From a checkpoint of a small transformer trained on Wikipedia: width 256, MLP 1024 ReLU.
Each number is 500 + 25 x the weight over its row's rms, rounded and kept within 0 to 999. Layers, rows and columns count from 0. Numbers have three digits each. The size before them is the row's rms in percent of the matrix's.

# up: layer 8 MLP up, 1024x256, rms 0.0399, rows 715-814, columns 64-127
# down: layer 8 MLP down (transposed), 1024x256, rms 0.0384, rows 715-814, columns 64-127
up715 108:485475513474480533554524476491506475450502487479548544518532454535526505497476484488489487479494455464509505521501455433450494488502507510501488519562474534464513493515508481531533450523495499
down715 110:494460526494484507449498535493546480500522520491500496500474521554486470476493455463502523474555494507498480479522472499488477532491502522470486526449485502494508525527487486503469512502507491
up716 092:517512497500461535495492524550515494525501513511541496547484499489551486513472496503517488493491497477509511502493525458453501480459412545503475459492497464501522451477471485503565508465493489
down716 089:483511514535511538510518531521493515489532519481514506479466468502522527501490501521448493502564508549474482482499508483514492500490516496545508507522463508469504526503468496525468497503535487
up717 102:498510483491484531533513462486473498492509562512517487542497468538485495516493512504566509443524490525492474496496478537495505473492477476492492515512440527471500511524500525476486496467524506
down717 098:467457475482514481535489488541493462524487489491472501487504520488486485471480492538524514473506477483494499461519471516460481481514516475510568474521458528471489503507497481533481497492506479
up718 097:500475529497480486514484480528499509504500513549524506503506457524498542534489520496541485514481479489535540507500510470504493522496466474473493532527433478497510477513559561484505469556493480
down718 093:481491501510509553499479525525488512500513494485536499514469495504479480477500503483547483478529513523489507541437501502472520473480484502470472467472454494536566477487492522489511500489530529
up719 095:472448480525544527507525495490517505480518501518554480510515525526539496518481529527521516496484533531462509522502527498525483525489462522477473528546526497494508495496497540535560499503504513
down719 092:532505493440481549503480512493504523520498494435505511527467521509502529495465487446492484509530520541553511528526493450470506496468531510543503504495494466453491510511487467500470490515461491
up720 102:489539508539487552476532524511529533461495504485540489486502536483497494529516538521517518498497500530492512530511509476470526447480523467500491528524458513509461506506527539508516418521511511
down720 104:484502516565515504464501476548451483525513487544559510471515471515517543460470524482502500525520490481499496570487486472481483489538492486488520552503504502489497462509521465531500482533521474
up721 101:496487513509476545510564522526463538502489481476524509504536504488534503506488518506484523496506508523501501528525496516509526495475460496513512495501529471517506516481492489561505485543524529
down721 103:501531483548481475521508471495498541536494522476536518494496488511540450496499479537505508481509538500505481487544564514509517485480498514518517455499433549533502476527494503476454492528491526
up722 107:504514465502500496519499505507513493523526521528550487501550496517483500527523474458495507494569558506493483507490505488492548528504485463508459495503500505505512475469482497529496495498505540
down722 115:493511478512543488450481503494469475507533457504516507482497487498498482497531501510501481511485490523494489459503462525492497493554480482511480498467496464535496483469483446513492546518487472
up723 116:494483547481521512477499533548497499445526504516508496504565491491542505466490541481521509497507500461502495522491497470527511471522498440495475534518487484526537502470513500509520526528521503
down723 122:477494508506477490460487506496463489505520485499502489537530472540471499517520497466456526475498494484476498519502493508492497511444517517486459496506522481549491517568543522498472450547484478
up724 102:529526514514521538513513525469476530459532534541551516505481499443537503527490500522531496476539500491478517516551479507488543485500461496524472554494516475513529489517450504523538501555468449
down724 104:473485531551537515484488516513539460484490472471500522468552531506533539513489471502494493480520501495500470508499514556488475523497501514512415474537497477481509568493515507489480481489498498
up725 096:504493483510481527542487515488506529509536495535462502502506516501512482512473494478572525478493501467459491516499495458467498550491511518490485458527438475467485468484485481544502506444513516
down725 097:490489466536537491525503514516507509490520519509515506526477467522474534503538548520477530497483471509481477475485470523487525504463491502546489495528512532465521523477482482503548483512538528
up726 101:467446506504481463536489526490530518486497499538541552513495559538509510516530481494467532496532483546508475510503498477472519502495478518525497534502451517502488480463502480494514486505515502
down726 100:526526482450476489521494527537496468507518500515500536479505501518530472506473528476524511561510512520490474501492465468481444506510464513488546496507535510491474514500526487554546517531473498
up727 097:504481499521484520440487522500539505532521527507517502497503516510538479511497536467534530527510511521485508515518533476477459505508486531453467498549500508518528553499549515496473504519493525
down727 098:473488433510519520493496460505492485489539527469519500527498506484435494523474493531516523494518487510519504464479473518482558486501497533504531443490520463432528466472459493489480500529497442
up728 102:503491517507525504491514478494517497480521552507480509519497521540506508516485495469492504498479510523479511538467491467493508532434483473513493551504496494472573478491449500509485494508539517
down728 107:509463470527473518510501498545533532469479477459520457498524529502537486509497454483506485528463467525517464513470495528487515511516516510527507505482520561480515509530503478525459495500487453
up729 106:477496528503507500556501518484502545509531527510519508505506546600499516493520487468503500499490479492488512535517485458478467511475482526529482513509507540484477458515493502486492520503528505
down729 111:526517506469498526528501545524463513492505466517490506484527485506503483467548497461453511518497501469540531488506486528488501496475511490468519479508525467541453528526485497521534520496544514
up730 097:514468498487463456519503465529530522452538490526517535517530491497544529525459546544486491461500485507483565527525485489493529496462445442520495500521510521521512527483509473485541495537542492
down730 097:533501487499503514522509461523467470535485449510485494493512472497493508522489491461490533503554530508484496427541465492541492487531497519498561477484488501513530506486512510550463475510501528
up731 104:496508515487489500476524523477515501470511520468548504502494486467458536522507545469516516521508469505461551518487504489474515507498475511501457493542509519479533527510469479516507500545468530
down731 110:554496506521501514518478504516495535530496492487532489490514522512433510483489474504499504494521478493494502491513445490474490522469477507456473502475485473492521515488471523513491528487481480
up732 109:515519519480475522504541523507453524490507527492503535522505535515515572503477491541549530444531447531512532504503472461497483449513499515494502501533486467490489522451491500525466449518552539
down732 112:470519480531496532486509439476473478452436465527462521484494473497520530521512483462491499496471483552489507500501488489468502521482528513504528496468439507544462471517500512488490503492494501
up733 100:503460479500481529529514522514449496487527510504492480497472512520517520517443502476541472519501525499501492548525514513429469439482519523534482450541517507492454463523493503503506483544514511
down733 101:508538505524522505518509477537528497530484502477485478474479472535527522561511510484523478510490531494475484487482538447490464475500508546500504516486526503511473487510481499526527505474506456
up734 103:492485527470493463496540516529511479551493528502444492549536494526498494492476497481513493526479489493463525527468511468502479504443509508480474488464481462457540515474533485503550490488507527
down734 106:497519488511506503493526507489530515531531485537496543504484552521539531544495501459453499513512493478483456484543521527533518514516495504502560498478468530458468475514493532488504465477519480
up735 093:495512470521522529503495493519463512535512527502509506497528465514507480557504493475505493513498478489492531549513527516476532487506473484502447483493475511492481492516504484546493503472504540
down735 087:482515548459486483470503542548514488456514460536534512514472509513523537514499540535495505548437520514483483511508474499473500509469544529521497502432496472511518514505536513511503498518478523
up736 094:457491544490486488509488535473465477449531534472516495507544538537536511506519507511501497486483504505471548490486465495512484497475513502506490498455455501442524554491497496513503496500463523
down736 089:546526461487484556487504471493480507470480488503507483518458494483495510509490468486534555504513528465506498416491492515485498499454521509489595457521502517484531508450453478524520479522500514
up737 107:487520493503499531492505475494428481514540491528460546505519507504525486540482508482483551473519518496499476551489512498483445471493491493520476530460478524504506505478461486443487467507485525
down737 108:508517461488528497513506519526458457465507503487506504500472483480484507465530491536539469510479492432495481454467493505496490506530463494477514491531496520522561502448479533501513488473505487
up738 098:542449537501500466506513493538482519473476559507486491489580502561516528507515508544502493421504483535478526498468466505470496485473490486466492492506497520491503560508511510520473465488511476
down738 096:514501507478494489495494528481516480500480476477550500467513515500505500499503462533497508490480460543502463518499509525507491471490491489513540489521538413516465517495480470475527446517482491
up739 096:511480474537552515497543499483465525516505523539475514517562499489550485521507536474496492479515545500495480499469482467491474518513502481499477439540505480480520504499493458515479496496476543
down739 090:457515514475486491497481535554496523466500487491522522471468517534467493470524543521535518470462492498513471509485436485469496522476509509504497488457471453492539485504505523499491514464514515
up740 106:547485504504488480533487478525518481488564474501532508496511484506484503475470514514507498511530510486537526510494510489490512488483491503516488541484523485482520495496500518517475504499488542
down740 107:482517498509510514553500474531511503474544505492518488483523522519472476513541472513500507456500478505477514512482506515538487451512491499533503491504487475454525526488494477506532447452520494
up741 102:505520503485535510508516514465449530457491519507514499482525484531499523486519476539538529452501477545522518504536504531493463482498487477489480553530500467487525498516474500507479471524522488
down741 101:468474490491560475476454502493502460511508471489487508527519482482511527493477499486480482454498490553494511517468524514479484515479514520547517505477492499472507457517475485515519519510527528
up742 105:512528469500446537485511464469510516474497535511470542501488500505460522500479474485503524523513430516454502514514542476483523461513479534533492551503521494487513469513532486484504487504472522
down742 111:482549512534506528489458446504501494509472513484516507501518513512493532520512553536472500480500560499504553490469497548504514504509477468469557549478490503477546515469512506492510538502480490
up743 105:521479490506482551500508519490472526481529541522490498514542530544464505513537519501526539474510484534479537500479469506473492515481490503497483470463505485497466500477454510515480493502526503
down743 108:519520460511534447508541484483483501519470514474489488479502513522527483457499529526514538447457509508508471469518494524485542500530520483534525519480487500485497445517480507486498500504482503
up744 111:510477501474495512513545521497469512467485528484464485523530520497507575516438487555488500461548479500497503494517488497486508487470504520521487482487520503478529513461474581506527524518504510
down744 116:488499511517516521492480465510510437514558486528493481487479507497505506502519524511490517508459527509460499488499477512487482486513476516472499478446509502465500477472511532529469520515471476
up745 108:514510527498484493509506490448527479459473499464543520502529532516513478492445536540516480468515443515502531542465493544522531499436469502491475540533496506496561483505514498533492496463478499
down745 111:504474515475494510528484519541499452465437501515470480507494517492524543533517512478512506495485473518520491520509473483495462458476528528472510491462500472538504533480515555526495530486526534
up746 103:507493525491527509495515474497495479497476494469505502491507530545483505561465535493533516517508510506460484510458507453487474514485522495513478486495482518512490527481481522482521544554488512
down746 105:498522512474507489488509495514518555498479515534498495496478485478487494481489478512474504449493527528595474488453519520504548496453529499493475499494444537512507478465507494481519521467511532
up747 105:514499486484512514521533460482499508481480516483456548512507537492517518517451538450518506531480514512474514547515505465465509512503532497469482507482484483527493500480480510491458478499482483
down747 110:542523522488481454529510493475523540504515490530505499509502495521499464459512469456507490479504480486531465493510517519528522440509488512531515490490499477544496487458537512483523497476479491
up748 093:484516469531505486508538504496510466469525491495523517509505514460469470487485493453519512491502461499502547515510485504496466478472484529530489503509475474501488543443491498526509490507504514
down748 090:556500484503482491515500509503487482507520538549516486513475480513464537510557486522499481512488508459478534555512483506485519536463497472516458501465550463521507537478489486496504468525511515
up749 091:514468469530476532515501499482471528487503490528527504520479507509480530511492518520486469461510514536490482487515483463496537460512528495562513506521500507495468511479467527473515530487505510
down749 081:507447447484483480514507480486511496511480498513538474528516495502491522514475504437487514509518502464492502414488515434441492482487512515516595501522476487492460481530540503490484479516496455
up750 100:490515506474499442512532508488488509492514512525511519526502523516509470515437480497496476504493477505528536508518529511479496514457478490535490523547508537487513491503519539477519479491500481
down750 099:454511508504506499547514504512543502482530503534568480482527512481461502474518497474513475527489505492478490517520490488510549471507534490512466546509492480510528529493489515504486540443521499
up751 100:482495492483438543507495500531523547472481494490480528530486503518505506515447521468497533490469477522495503499478497487451507510495511470492489493505483522482480478510531569522499478498480504
down751 091:477480458529504517524449514479514476474494471547473505505501513534516517491489534512473516522455516493492469443528488502464494513435524507485545486473456523534481516503476473482535523471455474
up752 099:503444473517460502536508474469529550478490489494529521526496576512479495469506494508492478432535492473499506521490485511487518504503453484505498520500473493479493508543516505458505475461477507
down752 094:485538501506480496473540512500512453508480524498462506471497486500497467473510493511521490457477488488476480474476524544516481522498514495483527509477509496476478458475509515488503476481529509
up753 084:499471510513491532471513476422485501443462585514501511528521533524491492488509524464510485494490459509490507527464517521475453494470491504503490489505513485472530485522435497463540478491515504
down753 079:524501494486532442504541521527473462481479480494496512504488481478485484488465560507499539479526471519507434492531476509510537509539516488479543503520473489539569517474479508529469515464504505
up754 094:531465498507487488531553523488443548515521507541522498483512503496492523518494474535502499476488483523499525484479490458502524499475499511504496486503489467491493495487496494498529456492536512
down754 085:508505466496506495526490469484511514490495524479482511447497488492499542530528513471530509518481508495505512412523540462535509577501534464501625522475462487479500514488504519502470487512480499
up755 103:522497504452462445483515493508517509462516505473522506519501527541478552492538512490531482477502496529533534529477503521516540507477440480491465531503484486488524476512501493530468511504507565
down755 109:496554562528475471540542490498473486519504502551458484471513462533512503505496504544478504464522501466514525510490491507500482500529483467513473500537515486510495531434491507490509442489464493
up756 105:515502531520511517528496491515519526510504534498484491483504519520481543471508513515480515471460499490506574533468524536487513496484457462515494480561485530433501502490534516534486481513476521
down756 104:529522506539522482456497504479452497533509506459522493514504476454497527502496457489473471480537455535499473514481533506497484506510496476497516481525499450536493518445490505467454469540545482
up757 100:517484509470446531549502475475501529520531482540519496520517527529512490505517505470513492510549458463452505524465489509469505463450495508472485486532516536488487512499460508490505524458558516
down757 099:467532513483524496488513507491493475531444510512475474482530476519524481536483516543506499530461465507526470547485537481502503537504478510482492552491513484517530486490481516498489499529490493
up758 104:492461509479459477531511456508493538492505482497537488541508468484529520464440498505529516515532522559497525511493502494490552472488505525487471481522496462499561482513507489474479501460492513
down758 102:485545528551476473479492508483507450475446474532467503451472514539492530451493453526500478516513487525530482460501522503477488520518496520500493498480513477471460526506526470487515549562492502
up759 098:517484529513523452491509457502471506515528502483471520499493516500504481533486518477545506495507454521489504511503508489516493461503468462510447453464496495503507526547486545494495480504467524
down759 100:523453511493511492471482511473511478474486490493496489520480582499513482524461509486495452535501500499499524476545547548453471454527503542479505453484485492486539469510489480444505518505495506
up760 100:478524539497523487539530498477514495509479508520496500517507513528471471516498520503530442458520493499499523526508454474484515465517474514507468492497499531497505546519507539506530507500470502
down760 101:489475542501478491521490533491484538508480510507535513481485548499524481499490501521510483512454477512453452523482446501558486502482507497491497518487491509516493497457503506517510473490507507
up761 105:518471497505454501534525497499478466467488478460503556535509540503524487503473505469495465486506492499500514520497517491465500503543502494513474515476502465501502477473512515507533527481503480
down761 112:524548498504503507487495480491543497473454542512493463495489515482540526503493532490487484489526493493465509486516513509491503449510560524470516519493537507548532506526450538466499495448506522
up762 096:528549513505454511456504487527457541541518502522457491512518514492503529506459513477566497514523477505464509526470557503485483537479461465477493489528471514517478533519510544483471497488532507
down762 098:468514475518541483527481486479525481511491458477520495489553504485569494476538473505478532485507468459450494481517456491491496504481527498505479502517501486483518500485473479511517484480499490
up763 085:510476486514533487528492484498508540514515476532524490489493502450521506491481505497524486504488499489517463538501480464509524514469460521553493530505500520500538503484507525502530520491487527
down763 081:518508495504469472452529530472513480469503466477491544524535465457486469513440509515538467525571464519529561462537498496465472495510516441486539479508479454507514506535469470490494508452480524
up764 102:499544508486474493516488505494483491466501552512499514494488550526467501479458493466545517520505478482514534520470510498466510511491497480491498533470466512472500479513481528518509473475503517
down764 101:487514510485522496483499491501513453471513507475504534515519503506537524507491554481464501489510517522496510451516514500491494441467473522473560463532524464536476512473483492453491431492495532
up765 100:499490509505461491522490525494495514491516492489521505511479483517506477492514465515484497480530474493515460514488469507455517478493502475521506490485475495430549513515506533521479519480490524
down765 091:485517476510531530516535475501520480489500490519485522468496563510506470505445482501474446506497481501495491411483555547518542496475526500534631485528519550482501469506494497492489478485477491
up766 098:495484484530470480463498526502487514485484509481496529522484468531528540515490534517477516463503488493499498531478454552523535522516495512477486490516543519511546482493509533516521509501500518
down766 094:502492490470485501520500503477493486493498482515460519534491533500503505534501510496493476475506514550476498513536521501469502473461512536488517469525502527467492527495493522497462507495486545
up767 092:459506504511485533521487498462502479474489530489498567533510517504515514543454482533465505526505459467485527510479506454517517500457467508486493547469490522530522548475505485543474528511493523
down767 090:469554508499478545491513515524494502488507497469505502480514494487524481503498494503498475524518528486463490538520517491545500480539490490494466477488508466505518472531509495538468483515496487
up768 090:479474526504500520495491515480428529470518503546493491484530524526509507495476489511450486490496487515501493527538515535495481497498537504491468479533520522482469535464504485498474499510489510
down768 089:527524469475520503479500465514551521471501503489506510514496463499495467511507469495487481509527486471509510515471499506472436466501472448514518519518504464511575449530486556482527469526502506
up769 105:502559512439487525494489512500407483496513483542502526507500518485498556501522525493510473500481508457499492545491463489490533497470488528526477495533503450524476508502474537506548482476492506
down769 104:487471512483532514529529473508517504526492528467539492463496431488507491494508492522517483516530482450535536492513504507488504541487483492527467565493486486490533498494510527481478478492523543
up770 097:471492521496506487491496479523485521494511473512555506504511501505529519473451493501491477480462520486530532510477528510477443474449501519498487442514478422476481468507509487540492501502489490
down770 097:431531501506510482478510505519530513521483464476497516466499535482463534488505499529526510543469467468540480546513497530497476495478533511530524496504515496520536493527458503478478520477563486
up771 096:495524510468495514492536499538491532455490514522503516515511486457508504506478494523539535505554487521455504503468471497526508464470514502489488518518465499515523498502468579480520472495473494
down771 095:468484496550499470473485535479519517476517515519504503498565531557495523521448500504505476526450533477478462524490467513499513541523519480495478456537509509526502536506500480507518537559506495
up772 100:511543512510487513485537510500469523506510496509492499541504537507466480475500495511538515480547480530488509512479468501503497513498415500488502476470501493459499452530482522458453479497499533
down772 099:509481557461525509515518531515528476483465494492505464466477497514514480497489494461467534492498501453517543495498518520488503484499514483479522463524490530579525528461520500529512533491531488
up773 087:539468515517488511505490443477495490495494548496511499497506535516500493523536499508492514502509497476460516513498523510508523499478486466528480487479494472468492490518496493449450455522520584
down773 082:461527524457505523510521465497538508452498507482492497501482468506496469485474506557492517508501483482509499515494477502508468477500466506489518483544510495500515491518488524499504513489499507
up774 099:472501532519501549548468508524489502457515499477529499508545505510488526502469480525487473480466472527478510532467498513509494516489505481468441480474494521529531495507495505501456505472452535
down774 101:497512465528508515468494502538504533470489494462524491500498528495472521540466493516526509479485506538483494501520479474488465531490508491525547476488472492477453491514533467503506467496501564
up775 098:510475532495495492467503512498511548509534543499485502512489529523524514465511474492515488500529504526508502540484454514471523535518507469497476541511520480502526472529511503512509468475481514
down775 099:490493558465500515480537525499527477516532497520463537559494501473518487510517525491526497521447536490482518484522521520524503468457485515498554482532510550483522546505539479514499531480509535
up776 111:529489469479499481472481470517499509459508539497481515524538469485539527552469477485516504516536521520492504523513490499474520499493507513505485471557483511521523495476527453547491521539514540
down776 110:515536477486490478522524511499510458466497497473488489473491512491453512496494493496515508492468471541547503491524524523443485434504509502533482453493469445511490492522468509507460499519487489
up777 093:513451460517416492511515489509498531511526539512512487549496494487503506507504469508502523527523483556506459493499514474454525503483460458490498467515506458489514516539485491518533493524541479
down777 089:457489472530523480484445500478522472514557513519517508503504525467460505556532476511475489533510497517509486474514480456513522471524487501471611501520503517524549475493496493509469519521515512
up778 095:483463523499468479517520471530485539485476535521499473515537502566469514485484567494489518493467433439507486515430504461506479508504503498497492505484506519496489504525509478504471473471480490
down778 097:513479463487508521480461562539518491537483516497510511511456508506543546495492478488503468511489469530501509430512507541466546466510495509542562462488493509468517495510480476559505521507485529
up779 098:475466548438465505501550485544512466523498492500537513500505531540552468474491475517513508482504502493485482510524477445481500495502496513465490494501487460513499510530473477519551468460566506
down779 098:525515512466471532493474508481473521536526492515457507512541492468471537467467510514522465476488489461509486512469512522459545524484486464466493491532490472470512522468512508476504531512526517
up780 091:524486491521453487470522548530483523533497469509518513519545535543540542548459517538518468445516513573511500489513503511506477450516476517502510521498476492506505537507518549489480467525498517
down780 083:487475437453514477525518480539497490467459511504507497491484486467485509477543511473506493555486486472507503414495543485492482509509477502499629504467504504518498488480493484460503513515497499
up781 105:531479507493484511536530475518510514526487536507471505503448476518512489518463502494530478434499509476495488507489478498482477459469479491491471502492459503482501522463450484455529529503474500
down781 110:466493531492542480513521467456472487517496501488540493481505481497537488495559463495517478492487464490483473450505539519502523498478507521492494463486462483534492468484494458496468498486501472
up782 095:528462500531479507508494464480497524562501536489476503540541519548503494512492523520486483463502479508486516507470515526498545463474513521495470539517481476496487462557512510493502499474499526
down782 095:501497502496534510505513508475527499494490493503467544473520487488456513518479514473511526496526494540482512486540499530484479518500537531529511488475507477471516500443497513511500506501510511
up783 096:564508476479459491509519481501543478498527525475544519505554515511483506478511495523491491501490495489469512549533540500478523486479509468494454486558484520493475505530497479487524468528528501
down783 095:509514472529507477506536534531515483489507479510503513528498470432530462472492522496504521517493527506492512477533525470485518484532445515500528526475493538462500514499463477485519529486494472
up784 095:470482470470509481507537518544456511478535568523489512522485473507539541538491484520488501495526496486492525481513477468502513494505514492484508495500505514486524531534475483486496482495521529
down784 091:513504435485466507491537533524489504500512534503462458555491490496508469503521502494490482523487497475529496414507522511490509474497500511509587493467512507482517476484494487490521522508476506
up785 085:496497493494482470505501493480489469516532487523522520503478504500501512520508479473550509467548555488495501478482509476519535463491482503503502489540516462522494453493535544473520487507507544
down785 078:521480458492488471543514484477509518497509543493484497525518526468477506525493468498519546508490424513474515448506490499442500487528503538483533558507498496521487524534485476503467481530485501
up786 099:538491521486512503521510429529500495521530519511493509511531529534532509518501516473502466456493508473484515526476474523513495517487516497507446477527449540492539488472508526495522539513507515
down786 100:480493499493499474499533503501549478511503495468525504520478477459524515476491503504465497498503530502531483514570496451524477469482511495460498491481528505524454523552482498485516453513538480
up787 099:468492503464541485551488485525477527459561471508501536516508511507487479478434509480525485490520520494488537491503507503509484460506514463500474515473484500473518485489505520502506463513522530
down787 102:530489490502474505482511498517525509460511525484532481459483486464521542497513529438520516535470486486470475570488519510512488500490516468496425519484449502498535524463505466488478530499515530
up788 099:474482492525434530493537534523489488508495531508500486505481495507530512516495513482483525491556524504498496494533478475494522492493477508501495465495484480459521491541504501476522525494490495
down788 096:446529502445532539502456535512507494477512456473499508521474523488472516520505503450486500492528493499504522459477474506496479508494501490482549487519545492502512554504461510479479498488540523
up789 109:495514516499515536495539490506480519476518544496506536512500540502592473497507524492526523491482524500500526515557489508484515474503463514481487484501489469528499486487515535539522468540498519
down789 111:488522518521534512478473483535488520463468495523561440483499488495459497496503483498468427498535528506526485486507501483490494605515486467459535455467514465463524508473540471466510503524497501
up790 106:525491508503495505499486497504442493484489503494539524520550484535531533541479528465512493488482534489500475519483466490494503531479499484502486521483493451503537474512442502483475515523495484
down790 108:481473502477530511483522485485472499558501433517453516460497508473499488515508459521503493526499488523545482527479533518511516526513476470499498496507485532576528486465514440456491552514470512
up791 111:503504508530488517484523496489469506507556540496536541523516488484490537510505503480536470461535519512487501498500488513522543528498486500488459511487453522490529479468480521492484487528459523
down791 118:449516525520511528468475509501491525503498477508507508512541501466494490522491479549438500485523549499543500468521508494489492541508482495530514534549571464503469544478494511466531514509443499
up792 105:494520496471530473538492525501523474481522514450518492506528481543490519502495492485490524466470496514487521507515518533524535498481505497499486518455457454484517556477486487501496496510485537
down792 110:481559516491525452535479509496491488451432492555488529496498505521503499467510544489507500483496532509537495509520489528483483477536518520498537524470517514517507487492472504495493517528511490
up793 103:527504492489515497510490507445495547536444495526503534504468527468538510493517485495529488494510513507501531536478517487504514471477492507493501480489512492504500473502482518508522484485472485
down793 108:545473495512529496469500509494510511506461445465534496500497428503515500519446507455513549538498508518519499505510463509495475554509516510524474499504514462473507487524532475494522502506543480
up794 095:555464462521461505483519495515500483522531517499483530530498496455506476483447467491520457463516507509509488509501523534501537505455457481524486445547506510511517501551499514476508506554479514
down794 096:514489556486507504490536495521519490507504508530521481488557541500520473551504521497451506535484549500496454513463480512470479509505530535512507555500493510523502490456548500483518513443501539
up795 101:523455481505488508551497517498506488460500501503522488515478527543469484505468515536577491477524510515524499512475513496525469504492511486494501528504484493467508484497504529463477487506469475
down795 098:555526499529468513500493495470499490476522496496489540508503540494525544514535497479514461495450471521513545463489464491495501513488519489508534523514486541473506537516526501502463479509478529
up796 103:493462499479518508490526486490512485497527549534516505520483489545496544525494488485519485481487455512489529529535488435482525551503482483502479471514488503476554520505470493507499472470502512
down796 104:564436528538468486527518494549536511490500497478495477498508525459489495502478455506513489490479494443496502558475516528499535522483556471484460503535544505547544509511443515492513510503482525
up797 094:517497512526500502468505526493480499442509525524534499486538502496536565535484502496508511487511505467498499510501485490498467492493518481561501519520457540447521474514504539520457446511490521
down797 088:493514484512527493522478481517489478504544525480509521490482496512487485496509512493488510517490503548490496484546518536490546504488527478539515481518474469520500497537566498516474474487499476
up798 097:497473498501523447522532494488507501515485485505484540515535480507490478556475480490505522479460517500473484489494482492505505500491483565512480558534531538498511488505494523478489512513472506
down798 100:470515493515554472462486529522500495494524496483516495452491506523518523510515495457492509516528489528490475489489520525516462485471515475509512486492491490512478463521506486476506496514534529
up799 098:507538540556516511492547466543481508461488475490464505476516486515519566525501533497499503480472508505454515510508452488474493477517498525506442484475518490466522518521509483482507517481492525
down799 098:435436509524495485458480501502502476507515518489524505540490469545448492521553489494490503518478515489547525482505473474539434505483463496511460508504551478533510485489517484509506546525481483
up800 095:525521511500515523528537507440470480475509530541519500513472493517496529515545491525532523494487492549443482528465449490456517479489473487476486504504492454469490524489499475483492520474486491
down800 094:528454505465513503456479525519499502465482472446511502444497521482467504468498496494499507498461512471531486471503498489498509531495515480447506530489486514475533475503530478504511474517485474
up801 104:486471523458467511497458493494454528450509541529517485525505508545532492537484485492502517479509502519489533497469494494474489463473488454490485510496492516467523528503473481491474488529512507
down801 101:506458485511486498465473506473474476467476510480539478486494499493547477498513463484498480511498479496467486472474565514500483511547461480482493494525521523529491474495512483506545535518508489
up802 100:479491480504464501485507505504496551492511509516487510512476488521542481516500518527519473497504522485520509508496470515468524542510458507517476490495507469522470484492480518488537501501515509
down802 103:473518496548521469492491522475476461524465462498479518477524494500508533472544492496484498490513486505478514501452474491518557488516509484513429499523514497532578461538468540468492516499491501
up803 096:499454510521527470504495522513495471461544529497540517518542520472480526489477490521544564486531515549461520489538480457517518451518465514484512503474453499443504542498467531503471473494507542
down803 090:577538456510477492512532490460485490500437520468535488494478490514519510483503473502483481506551510535501508438507494482489485477458493467496596497528486496499511489468460518518530473549500499
up804 103:483470497477527495541513494531480545445509520530520507507531514465539544523476518520543462482448519475520549502502498502492494485457541452487505496463479528441506484516541518540510469537459458
down804 094:491555490532496520492484514545532541461483491486451530510482471507484510471528523507519494461511514525520502437506512510486516487490553497499590469472512475520486509495496510465492500451503463
up805 104:512421510465528512525523488546489523528511534509531539527509511497534545559490521516518513471547491510501515497512517471512552522503526492521503479520521494455495509506495526495507513488458496
down805 102:512514474494519533536479507489496522465492516479511528477500530534505525564497500502462482510486545499506522424497521490525498517438534461499580465471478519497511530515503464512509474518452501
up806 099:489481515463460489516500519504483493500510530485528526527501532491516474467470501536513551485483497559499500522508479487453483499486506521456493479496503491468512526524475459452497460500490501
down806 095:493514491450495459508444483513518543523476467485503526511490516501494475480471491523509496474496464517505489536495472481461492488523518519551494514507472462514475494497530510503508532513512526
up807 099:507497528525510484496551510495520543520497473507550526522506515483513550551470479523499413499507497503490519498501502467510499494514470522503478507512496517516506505492508519539541440518496522
down807 100:499525506477511497457488501506462473479452484472507491492507463476467539537523511480553496537466528566523490464429541512524540502479487487492542494492534551502467490516501503512521503551562452
up808 100:488494497503500449482492495495516484525509564496479517510525544548540510496489485495573554447546484505509498505523484502514524490462473491509472505505517492505515475496516458519501487489493521
down808 099:496526473517490486450515507428484498492477507516523495495516496498486525532454494487508481456521531475541519429534466530491506498494531523538516523508488478511505495527508483489464503508506464
up809 101:471434489500508472458545518491432500525498511494518504510510539475532510507483502536524499510506504521514507540472512497505462479472455439469489485504501499529522471541508513476526498509498511
down809 100:557530544491504550517511479461543456534469515506484535499495504502481489535466498481502466513489504502542487515501479531503510514500520470504531542497511511498498491499533490495481505452537534
up810 104:496451456499482522509470455513492498515528498502524569502518490533521504476426497499506516489538498532473558521531519479487448490436534487468472481508484495534512566510505456534459464505526515
down810 107:481471516481502478468485470520458511511485514527542485477524487546476472469508486537488461481484534493521528503477507493497507539498529495473532518512533519453457461499516463468479551493523466
up811 094:504536473524465461542533472535484510504501486441504495506542559523512516466486519544544499454574475474466487500453475485503503503489471486504493516483481501463498512503476494506503484480478491
down811 093:496492464487524492536526495494513471446525536541516487499507474487528566429520439475520520497510489472535467452510513497530468480483525455469569526514491537547481516529519438485493473437544515
up812 103:516512500491518509493508536485501529435503499502524543504489463482506482478486513463532503518558486498487492580478487504479496502526497506540468517501499484498500508526503487501512508521544510
down812 103:482490475483468516529492485528505516528507439480504533503497504512503505496494500505451434556487480471492485467495472477505482434492504536500561493508486469479513468518515525509481538530512515
up813 101:501481473487491520553508479499488509508539486513539503496559499478520508538488500481523535484516503543486484520491474467473551486514519521489493528536482481494485476471507521501523466508492510
down813 100:495472492486521459460500455528520476514508532485458484512477491511513480476515535466539481518459472483525499516520494521501497521493498476492536488504499506517484488526500444523554535446497531
up814 101:494460540501474508524534482547530508491465526472523499513488517538521496528471485478549486475514496542485502525511536496452528500457455497469482500506514478523525506502539494461446471506508510
down814 101:456539495526494478462475525502554508491483498515526495486499523499538522460478513454529472494484462476512447533485489534538508491508513504482497489496486509531510495516529500459503532504515521